config.yaml
n_kv_head: 4
head_dim: 64
norm_eps: 1e-06
positions: "learned"
qk_norm: false
bias: "none"
parallel_block: false
init_std_qkv: 0.0245
lr: 0.00101
lr_head: 0.00619
decay_fraction: 0.427
train_tokens: 366300000
dataset: "wikipedia_en"
Each number is 128 + 32 x the weight over its row's rms, rounded and kept within 0 to 255. Layers, rows and columns count from 0. Numbers have three digits each. The size before them is the row's rms in percent of the matrix's.

# k: layer 16 attention key, 256x320, rms 0.0451, rows 20-39, columns 0-159
# q: layer 16 attention query, 256x320, rms 0.0474, rows 21-40, columns 0-159
k20 096:128083166105168179113081136095118103141078111096142150129130144209146099148139099170147104108128180070156157112113088115141094139160147164110172101126151158091125159142059189209167120140116163132141128144187095101195101081132100144104099142186121155074154097139126107143108123165110088133120150165122150091173150126180138142140084144086131083125130141140137123166052110170131131100137101125088082135133095118071146132171111091093116123149135117119186126156139202141132102125108089
q21 101:157147155136165129124127097147097149124135088142104134130066070093175091072142137106122174094102146097109107154159146125135130138130199104233148125165113100150116114188136120128119157127134088225115198129151183101147104151099117149073111133075111151113145093135161181123148158151146095139101111097083115098188112148170062155118079148141135106175048153080143154106119140125149096144192172133129177136155085146125155095124156142149172209141095098110123114162111094090095109112105149
k21 098:162142131162159147124086140122135110132150119130107091103162110134135103117086187171139134140099170140163112083127104138098131151151116078146140092142146109129121123189168161234182158161151127101125145153157103136166099090106138126124113139139188127141182112109176113140128116129163090156073166080082206131240119133155114116131100154085150095128090138125131115158085123166110120124154132119120140108079138153113142145158150129088135120105122114099135135114140116141167097097131169
q22 088:063101118150116136076181135156148104082111105147104131117122098119100050135108083176138100075082139125155154173163105172129121127158133159100108114175091099137090151101142058190157138104213125125161136103116150122145106083114209138118123095093161072141116086122088098102136118111135122110121122102167164215128064146128130130159119170142138146141146135173133083137065154123176130184128139149139102106098111137087134166116138135143146107189088173173119115141151119139106115159203147
k22 086:133129139150152151121143151114150074110044178087091156112124141077136147109100096131122084137085114135145154093189105146119168137159124124131146121210130118124070138134160182145169131095155121071123101115137160084127158121093159122119152139176145138145125144171153159185108108168129116151129160106071163123143070097114092178147107087136154098148085071128129095118056167106191165156127112150066113090170121070125092077097140149106118189146140138181104101136149196203116130136146150
q23 098:158142141145141128161145093112109129092095140151106094101182097097159134128070128149108127149140118046148116110062142139113100128085149098142122162178093187136105136153142130149164110099131192123100142114199141095096161101153155180142170187168146171168075114098054118118097063127146131135157075160130158093157082147107122123098135151112196114091148130167158143132119172184170092130135120138094092051172127127142149061093113143126106146113145109150107109116124095159089139201170181
k23 097:107174114138116106145128143134118192027106155148160094159082111089128118120132114117115140118133120145168096160097136137217143094038157128144131106161110143175161109124113100128120082106092071066149128121143142090086179150136087130177158154145115135192080114118114113172156149124139147097131137113116119164125140141067147073094086119147131139141076189117101155076172136107174079164109106140102121067152124116148089141114105159116149073134130161136175185109064089136117181169148147
q24 099:136074095090141122125151136104146108124166145148131123142115132130143119097118061097097108102115129164081162162131173106054136122141137138104141084085111095140139151132144111101201159131124141144147114095145141148140138180149113161142067147076150099104102204116134161139200117117185149099148063123111122149119130130106098098127133118131125200096111068130165149107118166096186143079118105117135140129132122108179183205153124108145145106139140105119124096152171144089191120061193123
k24 098:138133124077116177104112135135124068130085115127129129142153196139152107189117078107049125110130150105164137100116145119082128072133115109162113112117098137105160152139133148121216084136152098171096130124090135133088162122135131130172134138097140133147121176150128151139072119123213134179169084140111139164190126128137106201170133108145161129163119054143187142147102143130067150105204120114083165124131133131184106091106152127132154220135112125135076125129179114159158140126149148
q25 106:094115113093105129124120129136140172076110129141144111114140172143094094128092124112106202122089116194172086106108123075103117112127103171136120111110131181138103137167158179061109118117111052159163119095108134079098126131092127121094173157115153150128126156090107129138173106101101179117118127084118132155104152123108114094154147106088101114041159092090116157226151209097149208046091137131161173206144162124131134106141104136161164125120129168060138149177149144120132061119092177
k25 102:109039148088134165134160120048112102110043130113129164164080180142133157171099167152127114097088146175152190110121126070107091118127101126117119121149156154142160101164132164092142137121189164095144108122140164144094043148147146153086147100158147086096121140196093106138115074143167146115098106130077107143153141099104114094178166148113161107125134064104120136141103194128114160131126121146169080156139134042114159161117114138151174108125107091152107127155126140087121094132117129
q26 097:108105130081145159108123096185124104130130115167111130150169109089162082102110089068150114150113100046102167172118130133137098159112147156081121153151112133124070154098108095130161140089137106156099166145143190126104052166085156128105163055134163030118105142109102119096091105065164147137114091159143120088125133124115113147044141074147179119093157126183184158174084171091139144164161100110132155115122119125120137118122130133155124070185160155114077095157146065149154099155177131
k26 098:127113141127113233112124107111112104109113158145111121139107141108171044147171126146116092110125124057169163113111072156126076120115110155127128126181076158131166087133123196127181167149177059118104136127153176052150165130107068140120140114158134146122105131163140142126113112171137123116112099120068142131215100147078090151120119138154162136155087150097140167105081130123157113164138081180064167106131092064121074075099139138111156106133146125123147100101149167152100125153190169
q27 108:175112118099124139103144151121124126089120121135127101146098162116112159137111146159080102129077132108229173126129069120127087101131104103108160170180217234141128079119144104155153149114100134111127149137115170120086148165201165113135132153128130123190153077184206176135127127119058179112110118119132124111128151111150125113086099127115153126122095099186140088125095098175150111197031156136143108152119145111095061144079116137110117141106094113096109086149147074120132131083124153
k27 107:124158120113113075141078142163139131088061147131133108146142156162113165104140130154151144148095138068182040115100171083146130162114095122199165126119178149083124118074130164121144129190049103154121160168125120175121134056137154116136105174152114124114089128082143123160100190132096173100170161176156133119105110160099138096090082113085116131110145155145129136139164094125102073136077182121155153163156135149078128117126099146138094134085149137133157135099062132071157095124128131
q28 099:137187150093140130156139176107107129124112134068103134121145117102145136096104159173085170109088085127125186062136176162173156157147100112120147141154162094027184123079101071122103161146132139084114108165087099156123166088090133092164087158190151142133154089160180112117098119118099115143186105148103125146146162135149095143134110106122125093119161150106117094124103072166120120147170181158140073078123132100133150127107133120119102167165161082143119174147134149148187154115102145
k28 090:163183156168111097111130151146118148137167114149120120121111079147086161106126083085168152154171117086128083182119103132192165162131120133113084079112153148097135092135163088165100120163067184122129126124097099129111121182149054071140099150127098150102135120129140150149160167127080153142091148133189070086131169144137112108083118147173096107145163128154157072129194043161130121166094130132117106126082124152104239169128121112119069143105096121155164134074111087109107136125152094
q29 106:146171150144118101118128159111182121126084115173150117090150206158118122169113144213073154146100124156152105078082116097086125083165160146147151107177165155129211128120154087145180129093129204108103088133101130113096172081113209165114151159142142128161172154168164051108103104135106173153109141084091080145144130155144160167130136122090114094120136103123128159102152097092127092152143123126145120115137112093173082131101130128108102114097169162131137215092126206091119189133087131
k29 102:116160139166154086110143176161127132122108121075136135132114166173076131128142119217140239115150137146117124153141134097158211100183171122049146070129158116159131146124153131087122132106079152140150131133082132109142174111149180129114146242105104115125091099124119096149132164123093129109083135143157064124097159077166196122073139141090163092135129123161093118099158132084166138114136133055172120130120147167100166154078126130109063152111090110119185158105122152114146161120139084
q30 109:151116145107150164123109085067156113156144200158153140131127109123168136130131224113156110124139119172110131116158136155085146142073073091141120140075142145123179089146108128095155084150123151099094116097124071209086125136139103155149104086172168142081157149122130146151129138164124010135109120168155127179150164115123117085174124106162081152163120172088122089121126135168078096169096192172126087124124153158073092157136108111164100133123115101078134134135160172168086000093074097
k30 105:124159098070115093150095119089144120129150143125151153166137153111112131086142176008123149103128076170091128168182175135126115115060103176152126171150118143141140084095133083113079120128081157091166150132185124215123155146126119101141120118178162125135100132110101112155146135121123062123113095156254126158092169138142132109146121158111079127160121163103130125130133087162115159169154187114149105160162128173122121131131164132136110102105165121093182174111166114156118078148138115
q31 081:132190154189058150087181143126190089099109086134086101084089109124120130114105056197074104166114110060100113161192164150121126142164123146100159104154107130143089121099143143161135068078101108102114173097134161138095123133152135164151127103120168111205152137111070134120106127127154173128114169038116143142114091160055106161118156131189147155137153143138119155141133142184118098187125169153153150085164158202144116141063156169054107130143134134130158138089126107081174164151160076
k31 086:138109139178137094133121170115133124083092145079135145073144177105150148056085157138103097100118135120096133165112161137117161177143104125090161170101165138127066147086165181005124114131120060137121149195125132121108213115096163098138156136133133172144076079116151199143074129142144176066114138123084127132154120120086137178147151117166154131110103084154097106087141160058197098135148116146110099064113186155129064129119152132103133142154152139169083111141137111102104134160112091
q32 105:131126124168149096163081137112122122125123082183105117099151079067089097147127101150099125134132125130135092151113150155095175162167110143082143204158139148140157140116138139067119127068147167123146130122222096061129147125119099152157090192140136226166120161092118131120113154175156122128060097119207142078170094176143143133122112072147125115063133097098125082176140146146177149160080129110093116097154129144186125044140139089154115153139092074131152156120143121086097126182115117
k32 102:087085120148144178143120096079119084101112112125169117163131136120149104139087187147179139091143108119109164126129171140055177120092141116122113157185152182180106181152140117070108132108229169133134094116125115143132165161169199107143138134143161140114079197086114199113116100114182132104117150099040105141146067123111128138092143135118169131068142095134082128152118190094138171130107108105145139093149127114135126155092121121203130079152119108063087102120131132169187127111162108
q33 113:093161127120102114137124127080175104117070121121144093099159121087100118148138164156101103093110116106122104111162164144190140160138115124099125207190145163133160120050113105126103113094151138069131173118120158098119200122134152100184160158183075195197127128136131099119094142076111145101109128078135136140134101133121126174145102148170147123137159148148072145078156075161170087178132114111097059069150123105142092149066129138097124112146162144161145186088081102138095179193040160
k33 107:087119147205132059138131129144108183111167121156170103106147124125119151113113145108138134110146170147069132212110135122162149158121152115106096142108131096157095132057143123082067145100134156118135140101091079111126135149109122119107204174117059126180104140073100141118128147103080154076164141138180103097031091167112145095136136137135130167124113168164087144074201158115169092123097080135140133097129155180142145170090129152126076088163126136176112140134105097131126128124125133
q34 121:124160122156132103123119214066131135139090132091092116096110147130158162144178189114127123121132109174119101116162146153147162114168143128049116145178099108105189107092102116180083118142109131067179140157117120146154159097129112111149133133194089167167126138140113111150107125201099108124109188121161101075091112152149133139197109145158153134136071198156092085032166085135128092149115154144135070117164163103099143136109139099126104156132135114194135135066109178163111144113112115
k34 105:117135129158109031111131157130107156150192128148135122117120105123128157086129098063155114138160096157081113187114139165165152173126138118090138118055132110150097162097110110102066108141038159163144129104110097156148075110137086109106110096104065135175150148102112144097146142129094127097125182146207090108043131120145163128109129131175119138123113138103112124128184154125109136108124133127144139137119144193102180165149124133146083090163133145147125150139117137142143175123120116
q35 094:110114075165082172132097169086163154131129176133155146073153160140089102139170118167120054131146101163138090112152081182139129186180086119098107134145113127075151111120078118176132098101107118114125143179133142149128118119161124127143078124145081108166170092134133098104110105181090121110048190109147147098116173156118125192152108124201146143170147215127099096154149132153107149151189159117111110165156171122099112144109114112117141137131156073105151113140133156139093198106092092
k35 096:124120135146118079195091135080144132155165169146125116083157127140109149115130128150140099169114097147078117142095191165139178180067122106116150121128144122107143126084142112128117092116114229104171102200096069164148068123138115071085131111126069145167131083071121178125149158169165144127127119154177143113061135155122159176091150128172151156091124114175067056149131092116129111110077132127123104098171134144095146137140112115107116108125146107130125164107140136166138106121157087
q36 106:150177107139105119142124147061128163152083107142145132110156148104124160169169189133096126131139115175127114071154113132075093090151169103083112166212131150094189131136106076138137129099081109110149142141141122167096244108089139131173111182153107169168139141115134160113127133169108087134091185087100109141123151152136146166058104116147141105156139132138095096119157074164128040177115180117120099143168167056144065104080115108122106166153177134100130161095103123120102168167069145
k36 103:117167133158127088129139202102137169120147146130141127154104081162116182072132122130164170144122081161090107170104179123146190145131147105118139117119147112180127131100104126131070066132087185129150136161152113171160128116139120132113156139134082107141107110067116105085134154113112108079110162161200087140074120169114159070080131140150123133108089163172105152082200114098125089093134084083117116102131142153128131129089124133150101095128143169149163149098108112098131136207115110
q37 108:155119154133176115177130092142138144138145164153138128114123037067107172129103152120137108137140145184123128093170149121132091099137117114128144114144123084131050049132130061098156122124131090145107179066163119099145126139144152105124120133152201071108092097140107119118133142094115133091174148129148124184134108181127177063121081187119148172160095089118133135161113087129116158119093077118120180121105136130039117117093090147146175157128089116157157082096123092162106128151144145
k37 109:145108123167122157168123124142108110153116160088117135117106142089153170168099150165146126104143093141142161118162137095040080098079118126182105157167120083147147133131087084118158152105204087097112122060111081114117199130087135102165146143156152108053114151140138137148139098105135144116177119074114157205130099129036124086152144111113082155147199122128183215118115125164140147140182082142094182138120148004144091060106107111149138101113152126079105143147137132148113158151088153
q38 097:103171152133137132121146087114109115083161139126090126099148141169151147132103148111083110172117153163210103167108099147172109110111057117082140085124094121136098128147104102140117126115093106154108150168118167099128160075149155130165138100118122091102042098125179110153157151114138149065159104135085114174107158112144144054061087149110188146152084149140158178135125181094134100139100132175160099114142106116076124204104135100131098104220101125134155085095123097104130100117078188
k38 097:093160136162111136141144088187139149114119177108083173125140079107178151105103165080103064115151159118128162125048096113159126160071117130157169131124108117135135103113077164136243163123114091148083171172138135077090069165076120136128183098129120075070121143157166105123109139149144165085129129148041071109171081116132108093124092121142104130122080180084147160131101153116146133143102113159181146154101130143111095101146131147164165098124114135095140093106147100105136122114092152
q39 100:022110138116110119106115087118143101084125127150131091124087138168117071139191128146201150130103131225148126134135128132101163088128161097124136139131148060130084131079161191125112114136139140104092171101125116095135194059051182149094104184077157162118186172042141097140161157079146182133133121151154122163089083129144156106148119171080066184084188081130135143109166167102110111152074099097120145115146086168133118113122110184126164100097071150143117206100114167145130069094160190
k39 100:114083089122150115109136129104150113168111142139140176128117137092154148147166109173157101120134151206160146134103137091063098104138178114091144158134214090175121199122132152098135137106172118111119100117103136050126132131111190170107164121109109127091135190165151137107146136103133126099116152161138066099080115076078125133198129115065086120113168081116090154134132145102178182167105091154176079187150126079114140113121117114111189181123085127113075130170094181125102174128086087
q40 105:100166164106104130089134104141081087138143071173104106172057152117183136142127137095096125068129178167136123134132167123139118140130138150192101157094128106163155148163134127119126175087108117156108138028134160092157134128103177154082156190138169173082115201158147156140086108083134155123143077133070136119106135096128061090152142089065114139053101151090155177099121168103194069084151068109077119134160165130139124151108122159137111135184136135118126130158134078178098089105131181